Each number is 128 + 32 x the weight over its row's rms, rounded and kept within 0 to 255. Layers, rows and columns count from 0. Numbers have three digits each. The size before them is the row's rms in percent of the matrix's.

# down: layer 9 MLP down (transposed), 256x64, rms 0.374, rows 66-185, columns 32-63
# gate: layer 9 MLP gate, 256x64, rms 0.427, rows 67-186, columns 32-63
# up: layer 9 MLP up, 256x64, rms 0.384, rows 67-186, columns 32-63
down66 097:118158115152144227150177114160129169062081107096084093174137102116143180154140105082185069118158
gate67 109:204158100103173136097177096100134133094145113115145084140107139095157111122125116146115063059085
up67 097:124117112100170158106111149163043065112157131112118080122137194133099143128098136215111054150150
down67 102:195152127155141142104109178096111098077080117080140134142109133133139096135114144144151177125136
gate68 103:106100164109134135134136140085132183164152151155110119211072139171153109088134065159088099155125
up68 099:200133134058069134145107172123172130099121109132148112125132128120112097149076144180156123136170
down68 098:138160171134149048089121153123091115127144076160136181154170104127136145150162140132103116151125
gate69 082:096128152108141092160113081077204123127150127064166152127124115112087156064161140157176105113153
up69 087:162114182149139180083160094129056094143134159091084111119112079077088144095200093174103157110176
down69 086:110150160084095173116159108119170114200119123093110132138084147086150142100121098147193119108135
gate70 114:185140134106134132138211167100094150155143159173160124114112094121130136055163134126142130123200
up70 105:168044160070097144107150118175129065107115148138116110123051129113056119136109083080082119107137
down70 105:203141159145216169143116077124114196160098088114103142094112140083114089134092174159140074168102
gate71 109:150054122072155150089146108076170143127138134107153108147185092153149118164167128109086083209117
up71 088:080105166101134129120184162083122127114171091140063199130183146138185189110125128150117108152153
down71 103:152142106109157117074152128117104150126141162147140111151135079164150154158156194144087115169117
gate72 088:161116120087138119098068190129129118133129163187124174129158097111155059067149134159162122189097
up72 095:138122170128104185182156146095127100114077142173155070146174113080160107163142182096081139111132
down72 090:144141134146100188125153178128108094137136138148105092151075129142204181101165151111124126136070
gate73 082:084120115114163071113139159123098119136133101176140102128168141155142157201172152150083115110109
up73 093:121153148173149150122115121056174131079123122115128116161057139138101156161112099121132145184169
down73 089:143143078103090132140136158151151107166226084135117177134133113137141173125112086153095131144097
gate74 091:121081125139145165192086109131110106124184182104079157131088159095205195143099115136097103069105
up74 089:104115136120133137100088124148078154113130128127170079113103084113125144146186169094150172133130
down74 097:194131087112132159118083114146089098153104124128073138092188086082120079155140146161141138087128
gate75 098:099077148155069169118080137067172113134181113093132117101134182150133114108160071102137093117124
up75 090:138179150121135116091131125135119146162179099109184124108153106134122147124073090129120173124155
down75 100:089166139157104081131195092095056175155149123159043092134100142119095104136158164146147146195134
gate76 107:102088128140126089099115133133142080092185165093141046116121091116165155109115159137167142150123
up76 093:234124094095091099090169063175111176117101110173172140175097142184127164116109121142100147131166
down76 097:177154169152190144177122150157206176134141124147132077111122132109122096145159142152157128102129
gate77 099:111124118116162129118124078130138090158122149188083119116148091086181140153187102126151171112154
up77 095:104103146121183095192157095133151114115157105092119149117098099102136097150072160154114080117127
down77 095:127190112140124158110172083076118099073082123086117165114100111172135066131094120166155159126080
gate78 103:196097143138147117071099143129140132091154097109146126096129123080105119147090107146147119082143
up78 098:086158093123156181150097116152133078114122143155148106136165115144150169081153115197079133080074
down78 091:103056156150072120070211146111122122106103140174090131109142161139093115116079130135112091149115
gate79 107:176127159138129114101100099112165137107090127144130147139122118132126150180173060157095166146130
up79 099:081102122114100153081088122083111126065099109129131122081175115097110111155166095116168176180152
down79 103:168129180100126111143162146119098099136102168121157084152159176140136124053085094101085102108182
gate80 095:136167111122131148152135094149172117105169150171137036166144080149036145091097127144113139090120
up80 097:169173093085138123149202105137132124158147151088150129122160148124130117070132185170105077110147
down80 098:107170123119145098165111143136122079152184144117111129116099144173178114146158171065125153117155
gate81 096:122076069192077083160079163122127140151127135164122075153120075122149108124128165108140162131140
up81 096:062183092170120117157109125145125116075110120127157118119062128117187120099085132162159143147072
down81 100:148144071133120058131128115171075129145085091127124148151168129073091109096169165205138086101149
gate82 104:124131193091126101108155170166129096069142118127177136153106067102105159088117123204160130154153
up82 103:131153077205159121110105151129134165099167124107118092120112130140181133177094109109088094136100
down82 102:174145127054125152092139102118131115140139124075068141165090146159113092153176135197133166161135
gate83 093:093131183119109101088178113157159167113118104167083091172135187123133148130087124175174061109131
up83 092:102125135184108140135122115112121178134149128085115151127164109181130139176143113170119072172087
down83 083:099159132114150146093115170132063120042096085123125121097122115170132163129111167135135095155147
gate84 073:100085159135163085106115117109062138125038170132131115110094150129135172158134115129124143159146
up84 079:173057095167165115135115085151158135136163128104144103143165118105096162152103121136161089151166
down84 082:095107113154163114111087111102127145094133142223064132112100149114150140095147132081151145121171
gate85 088:175113130099123101173089146101119161178169103111180162130129196156121144129158120159063139153139
up85 085:136132115098036091173169120168089107143107179116137149129155118155128102134170152179149135080129
down85 085:123126146132148170095101145106157177133121110118091122118093138141196157099114110136090127097109
gate86 115:089157149123179128113143126156094128162090128091081108083092121158105090140094134146171130151155
up86 111:147140142110134212124119107105124072108134074192095092143142093146156137127147159043137150171166
down86 107:132162137185088157100111138177142135122151139115149173124148166093185108123137163137153179123165
gate87 104:136134153145167142141124126110114161099135250117131142139187152089220148105156160117123119165107
up87 104:159094074149171108071139094112155168083064132090168142130137122126126085083155174089127118190152
down87 110:103064090153087135154173109118167114164108197101112149094131159115114113152150175158109108190111
gate88 085:155119103079086120157148155095089102092139129140107155174123030102131133136137079103141208103145
up88 089:142175125087089146147133175152127145143090102124112090101129041153138079073122158111104040154097
down88 088:136127081106124110141151165108142104178191137152066141146154131200156153107138106190098179107051
gate89 102:157128159083111057090192148082091120154159163165129083090108142144106127094199128180115084132142
up89 102:081085106116197130143094098135123121128160174134160143103099156171145111104174122142129163111101
down89 104:128139055208112087154152150147140106101082133128157108188171099107091159176133138105088116089151
gate90 094:144107171092063127142155150072119179103080102124135162173095159121149165097131083130163158151125
up90 097:082107163119153145127057147143104079137107171167180121088113130146156133120110157097175132200155
down90 098:128148072103165100129115157173199118107159168174106137138166161113155105088124136132122129115128
gate91 102:177102098142150125124072112095118143105089151145157075068137092108189106149105128166096124076170
up91 097:084146147167173106069111148140111215186178138061095113130094117168104140141106110147114122103112
down91 093:186098080139090186167133130156171113082091126168136122201146207083143123128135099111133148121188
gate92 086:130140106115109061082112046136175077110134160112093118082135043173124091148106098094140091109139
up92 094:103113061106138081108139097130150120121115107148102132153114060099097122135150140087089132125138
down92 098:090085097074134155136093135135177073133124066110137119086129070176111172128137125115090064062162
gate93 096:118105117059041118149136183069148143123120120140179170045155118145142143095163109103141112150094
up93 093:084141124089158096133107149161147123102089142088136117074220149119174125124122101085134089118089
down93 099:105115086151136133149165156112127145062157135116088136126108118118133174155156158099170193165169
gate94 101:100167119117181136153059073148092134105143141168093142156177150102085114092119119103101149162191
up94 103:107087115139087189054080134102165132130176126147072135183125144119191129100131193133169146133126
down94 107:085154173111118118122098150094111141122150107107110122083120122132064128099147074154118167164110
gate95 119:134085115199155128125102112105191152113203134099188102102081094146110142202143097124113110189148
up95 117:157133112093102119125153173091146117158131130070116100117094114175139157199150180152114082138091
down95 114:129124114109089156123111052106104144145136139152122170100164080156122146174101145141050121127098
gate96 104:139074124092132115162113087130095100155072165159156073085150182092180150086149156135159103172128
up96 103:122189110140087143159148107134098100130110116098070114115137113096087130148113107089088134070157
down96 105:149181096167130133043080107161133127150138081161114133132150136130174076130142162158162163158166
gate97 115:103113094138105158185159126065106146096103127102087120102112061100188152133167093130159105122130
up97 105:146122124102082097144121116092095077139145081138138154123095141153139071158149078118210142082151
down97 107:110115140095157128112170146123140140138125145148130107169125053145072174136070111161106128130066
gate98 113:154125201121059121131136129125119140068152158128075135158141121204168162175164146110123120177100
up98 108:150159124097139146118113133069159135124146089132101151138086117178178173110191133043105165139129
down98 111:159157162072174175155153085124171079116123132151105088187145129157124117121099139104065110125120
gate99 102:161105100123086142085087142128151072092084142131074085092121111114122160115069130128078106154173
up99 092:109090132193131143143078111121093116110084125157181185086126146202188164199165155164122151125140
down99 105:148153067165121163076165077181142111110133117184133137134179107086127168161170144112130144108149
gate100 111:151129129096115151079148077133069096149112168079175085124072130107170109067140100179108175085125
up100 099:154115077141134095145133172157123081161118095137134154156129151137193109167094180116157159116133
down100 101:118080155141121142132094105087167107139165144136068115145083087171112187121140116098173130126100
gate101 093:114140191125155078092136135169102130099195109143157073110143119128177145117113065129136132125085
up101 094:163133112189057117197121113159123102132112121115109096085129174135173067134095157152120158146111
down101 101:114073142165112085071119115147113122131106126156151098144177174152129094090089115116158145136120
gate102 093:159106149048132103134131182104132183088117169134128117080112149138153183169147171143138106140176
up102 098:155056116094147123127098154163174103160098166134111112077172150138085125158097195163181123108130
down102 106:163126154142083118121116158076166158131139172135163069158096112151223150128121124119114136150073
gate103 106:180117087124150144133160095060097192099154130149112119127160082159179154158145100065054099087179
up103 104:116046122172162153039065150141104119157132151145166129103144125160134157146180179165134133157158
down103 115:103142136111099141222085098143093145048085109149130149158166129120157105142110094089091094116154
gate104 098:168131133110109140124193191065096109134084106159133083072127130160092158145154177102140052123166
up104 096:186115109089155129184101131153142148144147122127107140132110070171045093092113142108122119127087
down104 105:101199148120103086106059110135140080165135156139121137139118155095044108119094103092123149113175
gate105 126:138138094155103097116144165111115159121163173165167059094159154096130124104138166164104086107106
up105 107:140143118088129120154078140145162100140156159130135155148165130131202120124131153090096092116170
down105 113:180103135141120149125126204089141169151090045187097097110094112142182098145134102095119171117089
gate106 089:070105170112122114127142160106166174111089122130114074172134155200106110110124086100129136136106
up106 096:156121177139164158135137145127154136175166112146114142159085156105153144068100118101058152080129
down106 096:080172096100137102090183113156092138119153142089138157174089102041114070115088140101121142125142
gate107 110:138119108145129160180152093138094152127121184155124118110152166110133113107110140161123181135076
up107 107:104075103125125197050088181127155126214087083125162093142139116151182115187102127121091183146162
down107 116:096109104152162161094120094147136135188146121194128110080100169127075078142190131187135195106117
gate108 104:142153139163166157173116145186075112064130069119103107091074082130141159130111099102181094164086
up108 097:107142102127162178115180155107092096123165120138140145076107112171178153157152142096186076124194
down108 096:165074157113077083165139119110138115153206106126113161109104138147060090100127151172144167132169
gate109 114:211132167109180111174098084084146187083119147092137150087136116094102113120142112125094146198093
up109 117:163140164134113121094085115084139169138097162120157034096145146166117109122109191165156163092123
down109 114:111114124145150174109096128133093149092092145127118097160178159101086126180120197229097141161161
gate110 098:166076102060171154131127137072113125124076164128120115122127119162153147144103177132154148145125
up110 093:152120113091078104098076111082113076073096082092064097117191134108102139091124168187142128136112
down110 093:098135103122192109150192132150147098151127104158118132110122128155088119065139125157075086190134
gate111 107:158102123109173114092100138172119161119162082124100160116160123069120090088163151129088116170111
up111 098:116139092050091134160118056162145172148085111126135176108140151125170147104091162085130084138127
down111 105:117141077166082129139167076124114097168108114097155147164080105130146144101142116181136115168070
gate112 085:097164159156180166171117147067137075099099121192113187074103093109115159101117112153159087149147
up112 085:117148169084087163144163174119128141080108110123137102126162105053156118106170151195111090161153
down112 083:121170147098205126137125131094113181104103180164138166143138093133137171148118139105162116096126
gate113 091:143145158121134170132164149092189100105196070160075134162141143151124080065109135135104082154133
up113 108:098170064116157093156065138122137089159098140105113142156062111130121154131136106134177109161120
down113 104:137128122172137147082115075128126082120122114107146086149106125169092098093180141124147141065147
gate114 101:122076110101165140084130100168095112151192095100127146109123104078138122074121117095101108146156
up114 095:145075130080184145131085072081179107083153108082084109087103107081091146127125125112151158174115
down114 100:115089157130183109081118138160153087143164027132099141164165098156108063083165106134122107135130
gate115 104:092102169115174134144126111154148139079113102085167118159141151147106115155201134151154179115085
up115 103:140161133141190115115085140114144156094127148115133121135131129148078171173106160081237119127128
down115 098:140107163142088198095161177155135059115138061151094119113154159125199148097137098159133114082090
gate116 103:121100133103154131153150131121115166156113120134150163171136135111166138123106120132090112131095
up116 118:196108149119170055080149138157153102162104091116144133115142129144103139094120106159033076061079
down116 103:109117167138168134136159139073121140163105119092163184158143114098091192096174124126152115131142
gate117 090:086185133123138123094127124138130179115093146107068185107138119147161171122086133100138160069152
up117 091:096116118118114127116117093169100174128114099145122134113081158182109094159092170084132101115138
down117 094:146114105119127108088110160182130120172120131170136159106113112106160177093121157084160120132103
gate118 086:134097121067131096150112147109121132145137184129118103140153114088053114163145093088127091105125
up118 108:121013088179159075164145059125151145102145127116099166125111124121143111141118111137055077191137
down118 089:159141173097098077089161146101136125142051159096120114142091095089119117156111147167195138105105
gate119 093:071117160152120109136106158138122151135107097156117142105077151130097091138072071116082145156081
up119 103:167116093066135098135112105152136065108089126181063163175075145102145101095117128125152171105140
down119 106:132143116148135164107128123117158204140103137129138173094134130182124091166123149154124080184210
gate120 090:145148159091090115116119138167096118119126112152073084074146142089099138152143182109089111200143
up120 099:122110086065124116152105129197207109108149083162144175132167138189122137092163130124167080129133
down120 080:101116111117137091109125165118126113118135181091067103097095116045148140188152086157121153160159
gate121 078:147181165088152140098107100116122130104139084158186170146102099106110197102148123126105193155150
up121 090:153137158132101138096087119118174179159144114168183110110086130082144099109147155189108127172168
down121 083:098116129138182107138108181073126100094141093089149128147135118130108126136096047170163151137151
gate122 095:107090084067127199122179134140176098204076145140137171159120137161174140149120126147135132120150
up122 110:167139157092120091102167171156132067116105144154136168099135047135098078093075146153158141085171
down122 095:125139119166140107097090121073144106151122151161102116115169146104150170068146173095065120146097
gate123 117:085126144129089148153083152127090138138099206184117127183132060167122189128086176153118086137054
up123 089:111153103146080145135129192096134087108102090117148141106176135178105168121158174107129135096113
down123 098:088140145084169172102067139085122141117134114185181142121132077120108118149133122131121092136096
gate124 097:145092129132093156107123098133174162118159145129133102128073079171221130154110115179091116147131
up124 100:142175148120175164099116133127101101099091122135168140210121114132118148135086162110145127118058
down124 111:111049097121150151094171118175115144099148124137152087116130097114123154112118094163099201064143
gate125 104:144126090069131162088138111091137124113193157140190140120103171127158170118092095171122142133149
up125 106:173162133145147131098148139084163140067157149126167141169097105103092114116129086082060118125104
down125 107:085114108105097099192131154107131140148160145144148084139122110161115147170203132116154115061146
gate126 097:081185090124124086090102123148122097130166114196175141161141118183163150100122127128107095159136
up126 092:098130124087143139160138070155113107101169103067149112169161164148079130082138072148161139112180
down126 096:089114102166140055129182090143112091123118126113183144108140107115055107156107116096163135145095
gate127 103:105145160121123151118167074085173089146166111114152120146091106125161096068174134155062137123076
up127 102:166146140128117103152125088096082122171101154131104138119093138159143088150136095107095085111061
down127 104:084110130087100160134086116159061103135201140166191133124155158053148170118165088089121134097148
gate128 116:135093080108124093146145091168150110113101172171118148159118113163189122091152079138113103125109
up128 106:110119118177178150124147122163124168085180154166134064147111119166147116099149170153109057179152
down128 107:120073125123116118098154071123123128114083133105173166176116203078123162113132113174095110122104
gate129 109:158117177107107084166170077118115168080101129137136097131114127144107151089084093068134150152102
up129 106:106118127137103150070140159073151173159136143102142134116128134127159117084144145177168138110134
down129 102:122147124091103122134169082135134073127148115141147131136148106115138088104145165156126128193127
gate130 108:170098189139120073129154095118175183104135107146146067151217149161171134111143131148085171131109
up130 107:130096105134114139138084112130087189114153090101093093113163166131103094112146127160144147070118
down130 106:209111129151172153147144121116108178149114115096138120123122148129092137156114121128103070145147
gate131 091:143122163144094118129137147132113148150155229162155144078108120130176180155145166107115108075120
up131 099:168157143166155136127215110143106126094141176162098106119127178154147084096097165116110071139124
down131 101:134151147101156152098071152151150123108088118148191113138131084126094151121071148121113111116139
gate132 115:121086136111141099182107124126128081083156107127135125058118096162090093121174107142136164123137
up132 103:128141126196084152155119176132166094113129106141136170095160165112097049176079145125111140123139
down132 105:120134133115137138114057106110126182158103132128118092049115151093133098113093088151161037131104
gate133 101:142135165116131077119184143118150173157162106080141111155106082137168128176066133116166103129173
up133 102:142107111113144122139143159120132156163150109159131141142141158135106144185136098088092142095132
down133 092:146186182044185125124132153135206122178149130117131154084120096104105115149101143130125097162082
gate134 095:129138111072147115154158143103075145075115190123120134144136093098094164050154198074145127149152
up134 096:115133105088162075124135050149111095156138104115198167143135161151101106171115079155097174129124
down134 096:120176138097127168074182148195143032136127132139165120133138076149106139112141137160140140135126
gate135 098:081110123089153106138085070042109112098137075167127122146121170131139090102114096150090146131143
up135 098:148109140097118148091120119143087144157172129130146190068088110130157166135096153128118203071092
down135 111:095149176104144163161131083177109150079134141181089135152117151083105106163130084103163163132086
gate136 085:150122105150084151162093125095111107087170128140148122175188058127096167118142123123136089136172
up136 083:110052118149143126154160118148116145140120174089136087150137156052117123129108132128125134116171
down136 088:086062109089097120084128076106122104112102113144080151085126103164131078148139154183133107098123
gate137 094:152113186158138133109129154158105149136172074139082063160115164087119109076099062146148103143148
up137 099:093124189174164145113150159134136093117162121116139138161078100112132127080161064079185104050108
down137 088:139079129125106100185124111104091198100130120138168126146143142059124107114156163150186075076112
gate138 098:188082125171158122133151111154115103157203133103158144136167155166188160074140172129079122125112
up138 100:076157124190139147096101161157124116093139087154148108087106116087118139066125145119097109150119
down138 093:060171113112102131058125158127144082084099151159138217128169092102182065149133130151106163121117
gate139 092:151137214090116104209177101162138138131119149102099111125102141154149142095121089136158148153118
up139 096:126064090104107151057090150126173076145120148190083139108124134106129119127147101129168168103078
down139 102:121117149103165206119103144088164110090134110114134071104098096126110100095186131149104122089108
gate140 108:137147088113064135140107092107105128129178184130169112176164166140131173125063143141093111092104
up140 102:135094094124115153127144087104078151111132121177120086090134155114129164145096151093125133087127
down140 100:105089076113215133139079136082101104106134142105174112091142134151074161101129125122104110139174
gate141 093:145169178096114117114150137110153146118122142116067131129127136166135143106170205119180051112148
up141 108:150093103149176163189215119145090109168118069138087095099127089133102079146169145079097123116174
down141 104:115125172140095128125107123142104194211082079086039118117105118146109179126069111156137159160060
gate142 115:149090130180184118143185126140122147184120119128088150166087123153115101184113158095190097141069
up142 121:136163129145152115099115120179108165087098133093158140106123168107095114069143124142115163119034
down142 109:146156095100107106189120156076106135125172048162086148155116117172165108145129115165068166111181
gate143 088:162127056082100142097141055066139122132114139094135122097180140109122090151102172110108137134106
up143 098:074141151123083095141172151162191101115168082128096090104117103128150121108127103101108116156115
down143 087:091052100166058154121117152156101124142165117181135078122130133189113088126167126087144119081129
gate144 097:142131097109129082100121090089123158118197112137172150157199121086132093162153134140158170125170
up144 108:162138122125110090141103104121187140124165163118060132185167084141179128139160158106151149136167
down144 104:159186170133077069146163130131143097184138130123185164064125108143135157127099160058113129140142
gate145 100:119167138125182125079073095112085136091133110119117163081122107120178166121137139105089099142187
up145 105:084101161156102169108140150101169114166089111133131142135105116082157145065169133151076157097079
down145 099:126149114170152066117175117141070175149076145148094126133098107069168113082133144126186119154146
gate146 118:079106107108110107186116080120123098144162139126122131147114136125165116104184127150089132132174
up146 102:165137132172166113119115133134158100180174085087147114110162131144095119081165092173111142084128
down146 104:158161105101068113159160109087156082114057114139110174184136116142163175183117158048119109165121
gate147 105:125099171153153115195125115124103135152143113187160138154087147106111124107119054091134124100110
up147 099:124154128186155102165143114190150065143124113180162148103091095183161143154165105107144084129161
down147 090:146138110128181147167115095145138073115098129138077084077077066135145169179150131151134108140132
gate148 107:181121170106093120100104132130131090092149112152087073082091100100170110103123152070116080159137
up148 104:154128118121107064163134128110122074109137123161083145120186126137126124205111142080120129140186
down148 107:080074161156151133137077129031112140127142118139154109141185145149102138140157077135152103140171
gate149 098:116156121111124128113123137099136132171095168159043085095091120140157106128151133101129167140127
up149 088:066107125130134075118157081140123127132090216102084140141173098138136106135105138150098173114119
down149 094:181059181116105168156123188113111115148148138053167116140116143142116108086177124085172133177107
gate150 124:094076106100105126107132104125076138102080172143098070074105128171091057160130138160160118152148
up150 113:144149175140135075095136147149065140102118180108148131184172123068096163132126159117169122137143
down150 114:090170110156076164125129116169101157137059115130093089094123127116116129127125156072103088142142
gate151 108:136100179133161187125103139120110129093121165164112120103160148135122113184152185094208158125151
up151 105:102131137125082134078182082164113099127194161141162134072150156169182164146148164097114092197160
down151 096:139050125084182201112115112172115116144157194130115120160091146161142157100120144146158139166080
gate152 087:197144140184094123195157141120117175101137163133147099097137125127135090094194060141148088152152
up152 093:142148120115137156171143175143131120109169147113168095075159110157127088108116124151134128155076
down152 095:150164124134103183158161165116127150149055133124144126156133170135054148093126102065090098109138
gate153 111:101082171130103153142150142199097158151153153192143199103097121172149125122161102121108186161112
up153 114:118193155092103087118111109154116073108095159083127131156110101183166171096095174139167181173072
down153 103:102095118118117204099139102188176129181095120116094127118179118078124098147107162107100082100134
gate154 083:110136142073155140190112138134191097116161169105138149111084103138163150108136113065136130093155
up154 085:090072136094092110120068170186080139161139132205148119171136182092160115158116138100148116102105
down154 097:092118102156064102165118175113126126114103085049153099145190109120138129132145125148113122076121
gate155 103:111107158160102209127117097207087145098086149145140064117108151153118158111121158128101111151155
up155 098:108122052192107180119085143081118108134118174168177174114126084140124108131110110119068140125175
down155 110:130097158125106162142187118169113136095081085107154180146116089101132152132105154083148133135153
gate156 098:137127147043098148117136154087153108114141205148142180133129101174110235113119089131108166141169
up156 103:151077066116122115122098122101198153138157195156146151137094153173136106107122123103100132151103
down156 101:088157098171112057075123102161059175077059111102082123073136134185118105106097120166132116136099
gate157 112:142150159099103091228174157060121043128142114189109132118114132198164134134113117075129115134119
up157 099:132079143122101108148188150127101193079101072142061139099096142098143132181137113151107206115129
down157 096:117092145104119108094066123150097089129102126123135163069189113121066142132113098120164134121127
gate158 103:159141144156140139140156119108142116142125143152108051135148111149160115104087127143111048099204
up158 104:165208129110140138120143156149100188126112139141128099130103151131172154159049108131171109143054
down158 101:120124111176162099103169179094127124124156183171150087154069133118170150123137116085092113080197
gate159 081:087145147089135117070147121127145165123132126146099140150101158115080122168135158140127163089170
up159 092:114118108129083110110124058061173076130114115130131151162205106088142145162159120119114107114106
down159 086:110183124150095164187135163134125164066122111081167097127178123132127115146163127156134195128173
gate160 105:222153159084116141087122149098072180142147096111056184079131141129093141124108177137116145159137
up160 104:099098139096176189112177095149135157141155192100157100098117174103154148110150125153144093145061
down160 095:146151079165086083099057088137186128141072179154119184144122132130122134145108109116101160129130
gate161 084:167138165130146117125149201115163105147092124139140195131104108135124145121126121090126088136159
up161 079:155126175095182178140168072201187122129099095096132061165176160110112104120096126142137096100159
down161 088:082124174128170088125139225063089120089121129089101135099131121083059190168117116095133141118066
gate162 099:133106125119116152127118040116086156152141168222170112164169158150108103144118168108121126098160
up162 099:117156113114160169114114140155167185208095110143074197097167094078156093118099089124116111112160
down162 104:149122110094146127124131125104138145135116143227065120130111126143124126121169128115164148121128
gate163 095:073118140121128117126128161163122195113161170162121128110135089121152145116163107104104143067158
up163 092:132118160094172104118150141140116142069131138138115115107050171118176070147107147158159123125172
down163 098:131098125139115120086099165171164101152130117099180163080144120118125094165124150113144166092174
gate164 092:150067089150111139139172210069216135127133139118137157154139143122122171136153144104082085176118
up164 094:063147076132131168157147076172151086136139118153111050105145094189102170160126128096136115145211
down164 088:063107160111115184100141137131090180108144151142117111147123112054167118181090118173127169107109
gate165 103:130160153105095191133135129123125131097156179084157083129118136089138149087111134165096093124178
up165 108:101143136070135150119138131146174124142182140229131100153117102088163179058112088132077161093133
down165 106:114105114117099156119109113128151163143142151178177103148117163039156162059131085195120105057134
gate166 104:194126162131109127158124088084117135133153098129079171172125095108206066133074143137128061077210
up166 106:153099126158163076109201178110135095152101169093110153086084153143111112138127155079089086153153
down166 105:158159173134174069097130131112070153123159161198119129083102116113138136162124116171131173165051
gate167 110:124149165084101089149140100083178100162153098135138072127163127188098106069150130152127205120117
up167 091:115130130097151135083099099187101122081152076079104096066129125140154134084127072105142141123113
down167 105:183139106149121081099146101120141102127095102085131135158164089073163108134073125086149169123123
gate168 096:134094134112129171109106099168121126165127147117158140111052118135105161062195132148104132158158
up168 104:128147125107166124115121123080134169118166094129130152127176100164175163131158179128079107140118
down168 098:132171092123129189117095113187165158166129167095113126132165135112115098129118071083082078105097
gate169 098:120094141130163125141139100099151054155123187093126123146147120120135134160087115115071129098211
up169 095:116110147138111102151107158121162118156080142160083144103150094131125082143180131091168155085169
down169 104:129069118082115072173168138147134145131190101130132109113118100115176131114137173156133125103098
gate170 103:143156092097148108109116106106159063165105141140127112132155117214139177144143119135173065117207
up170 096:124162151115125133100144149105088134122129119128048129080162166164109148047205084125085159141066
down170 095:165140096154213108189127115113107125145120144022165057132160108116116110151144169106127115164144
gate171 096:087097119085142116130139145092190111135132124153160132092150091200221103117134108188095188149169
up171 094:153145070075094121127180108122141137092194135166157054174101109136126090089109112120145126137086
down171 095:137103154120130146142137168074155153128152143123159136133151166199114212100126112057067184104145
gate172 079:183116148110115115142080174123088144151155081112138156175167133151089139188082194165146048190058
up172 095:112136124132141178121108120120125155058139127122114166184079125092090108147134096108147151178164
down172 085:125092145142112129126127141166192143172166175103126079133139125201092158074145120141092104079043
gate173 106:147164177162148120114108151133130121139124091109085100060160072114073089119204062157171094091129
up173 099:200157205146084171124124128117112130164162153080136100134109133154054099166054079153114130106139
down173 103:136204147148152128104160129125050079095122140133116138139107139104189131102167097130161133163124
gate174 097:090161156112122163142142070135157129120080075168132124090141030166085095137069128092128102199138
up174 096:111111120199160157114181134145095134100188075140098064081108104105123175068116160134162123133140
down174 104:132179104164145157103150201162160152121172110110157138154080108146090103086124152174164137199147
gate175 108:173156148132101093130151185111185086091114161186099102125136099158195068114163151102133073132139
up175 109:177132119137032090083074179130117108132189153160179177161162105138161141142127133140134120125160
down175 104:037143122105108147135125116145148124162094122148118147102171132084184082144116038087125117121126
gate176 109:082166127138111128174137146111154149107146164099109101147148119176090184109160095195143095159091
up176 096:122165116102164107143119128101154098078127170084130134150106137131160151121110147187126145222106
down176 095:126128149107064104191052183138170106174090155090152133146137107125057095087184151112137081052101
gate177 096:148165095151132214065137097115091167160108107147055141072187124143153125111117128124137038101140
up177 102:155154128105070080165140111163145136136140096081127141176135138156116163166097142129175104128109
down177 103:127180141188138084098139127172130162103146162140160098180106150138168154123105107181128157133161
gate178 100:112087154098157110171130123183049108104155112129115094194131097053113140144133094119097123121115
up178 109:172161112124087110112108163145123091125114179128148147133146163156166166201110181123148195032159
down178 110:139107089121105207129144148159096114120138091136134167082146185085105145133197134142117113136125
gate179 096:165087157100147101152192092105158107082138133104103104069132118156123129113152120112067159104122
up179 112:177083138138093094143137121099123154147110091109140139154151129116106133164194177199153139123186
down179 107:118121192147133141125155106107147181091115136158115103081175162157110110129163118169077076105158
gate180 114:139111080119087115174088077098096146135139127136041148118213115172132135112115104199187118145109
up180 112:140084173132087152141050101140165158182100105115052122095149176122168121141164164116131135135144
down180 115:134151104074097177068082133132154151220137142092144154138184162097091105152131121167082119086167
gate181 108:146113097139117180079125157121137158131165142139088093169155095139189159113105108141174136134082
up181 106:149154124100110086073144130105140111123148172078121145092146145129144111145138121133088170137090
down181 099:137136115157165101157169120130102157192116121081121100158132105086124156147137167089153122160121
gate182 112:128083098149147094178106156100101122173173149119125187158128112116176096137146146160119074123088
up182 122:141190176139197113068086094101102100151089085130146132127100114077135141196165101179136154103165
down182 121:173157087089115073144117172139174192117106164118160154148182141087109083115074088142180192181098
gate183 086:157150155120108144153124077134133172097187138125088184130140091120151134132089204127101126212089
up183 087:107135134154089097035086187116134186127097172116121097153113196112136145133134104182078110128132
down183 085:132068125087143096118146146080128130107114193115076150086170073084110100153108058153165118057160
gate184 111:104161145081150115089153158097125108140114173156146070141114130148186182122114137159173069174135
up184 111:178126123109127130079155128138088200099109123145093140117124130112164093080150148153162113077144
down184 115:122151104175155065095201181146140137119090121145144112134148097132147119127155161064149060074176
gate185 092:093128178137113154085200149147161176133096161122110116117146134106184097112138127199134086143107
up185 089:076096149116120126103123085139133179195115155126134112112098121165150179172127060132176153209110
down185 091:152137078116145142131173129144173102172115102175139124129066145091050125140118140167133155083083
gate186 109:134154126131111124158154145167129141177111121127088139073174165132116078162152089097127119165143
up186 108:096103102137141119153174027150139166132105114099102099083127106132059080155176189107157164123193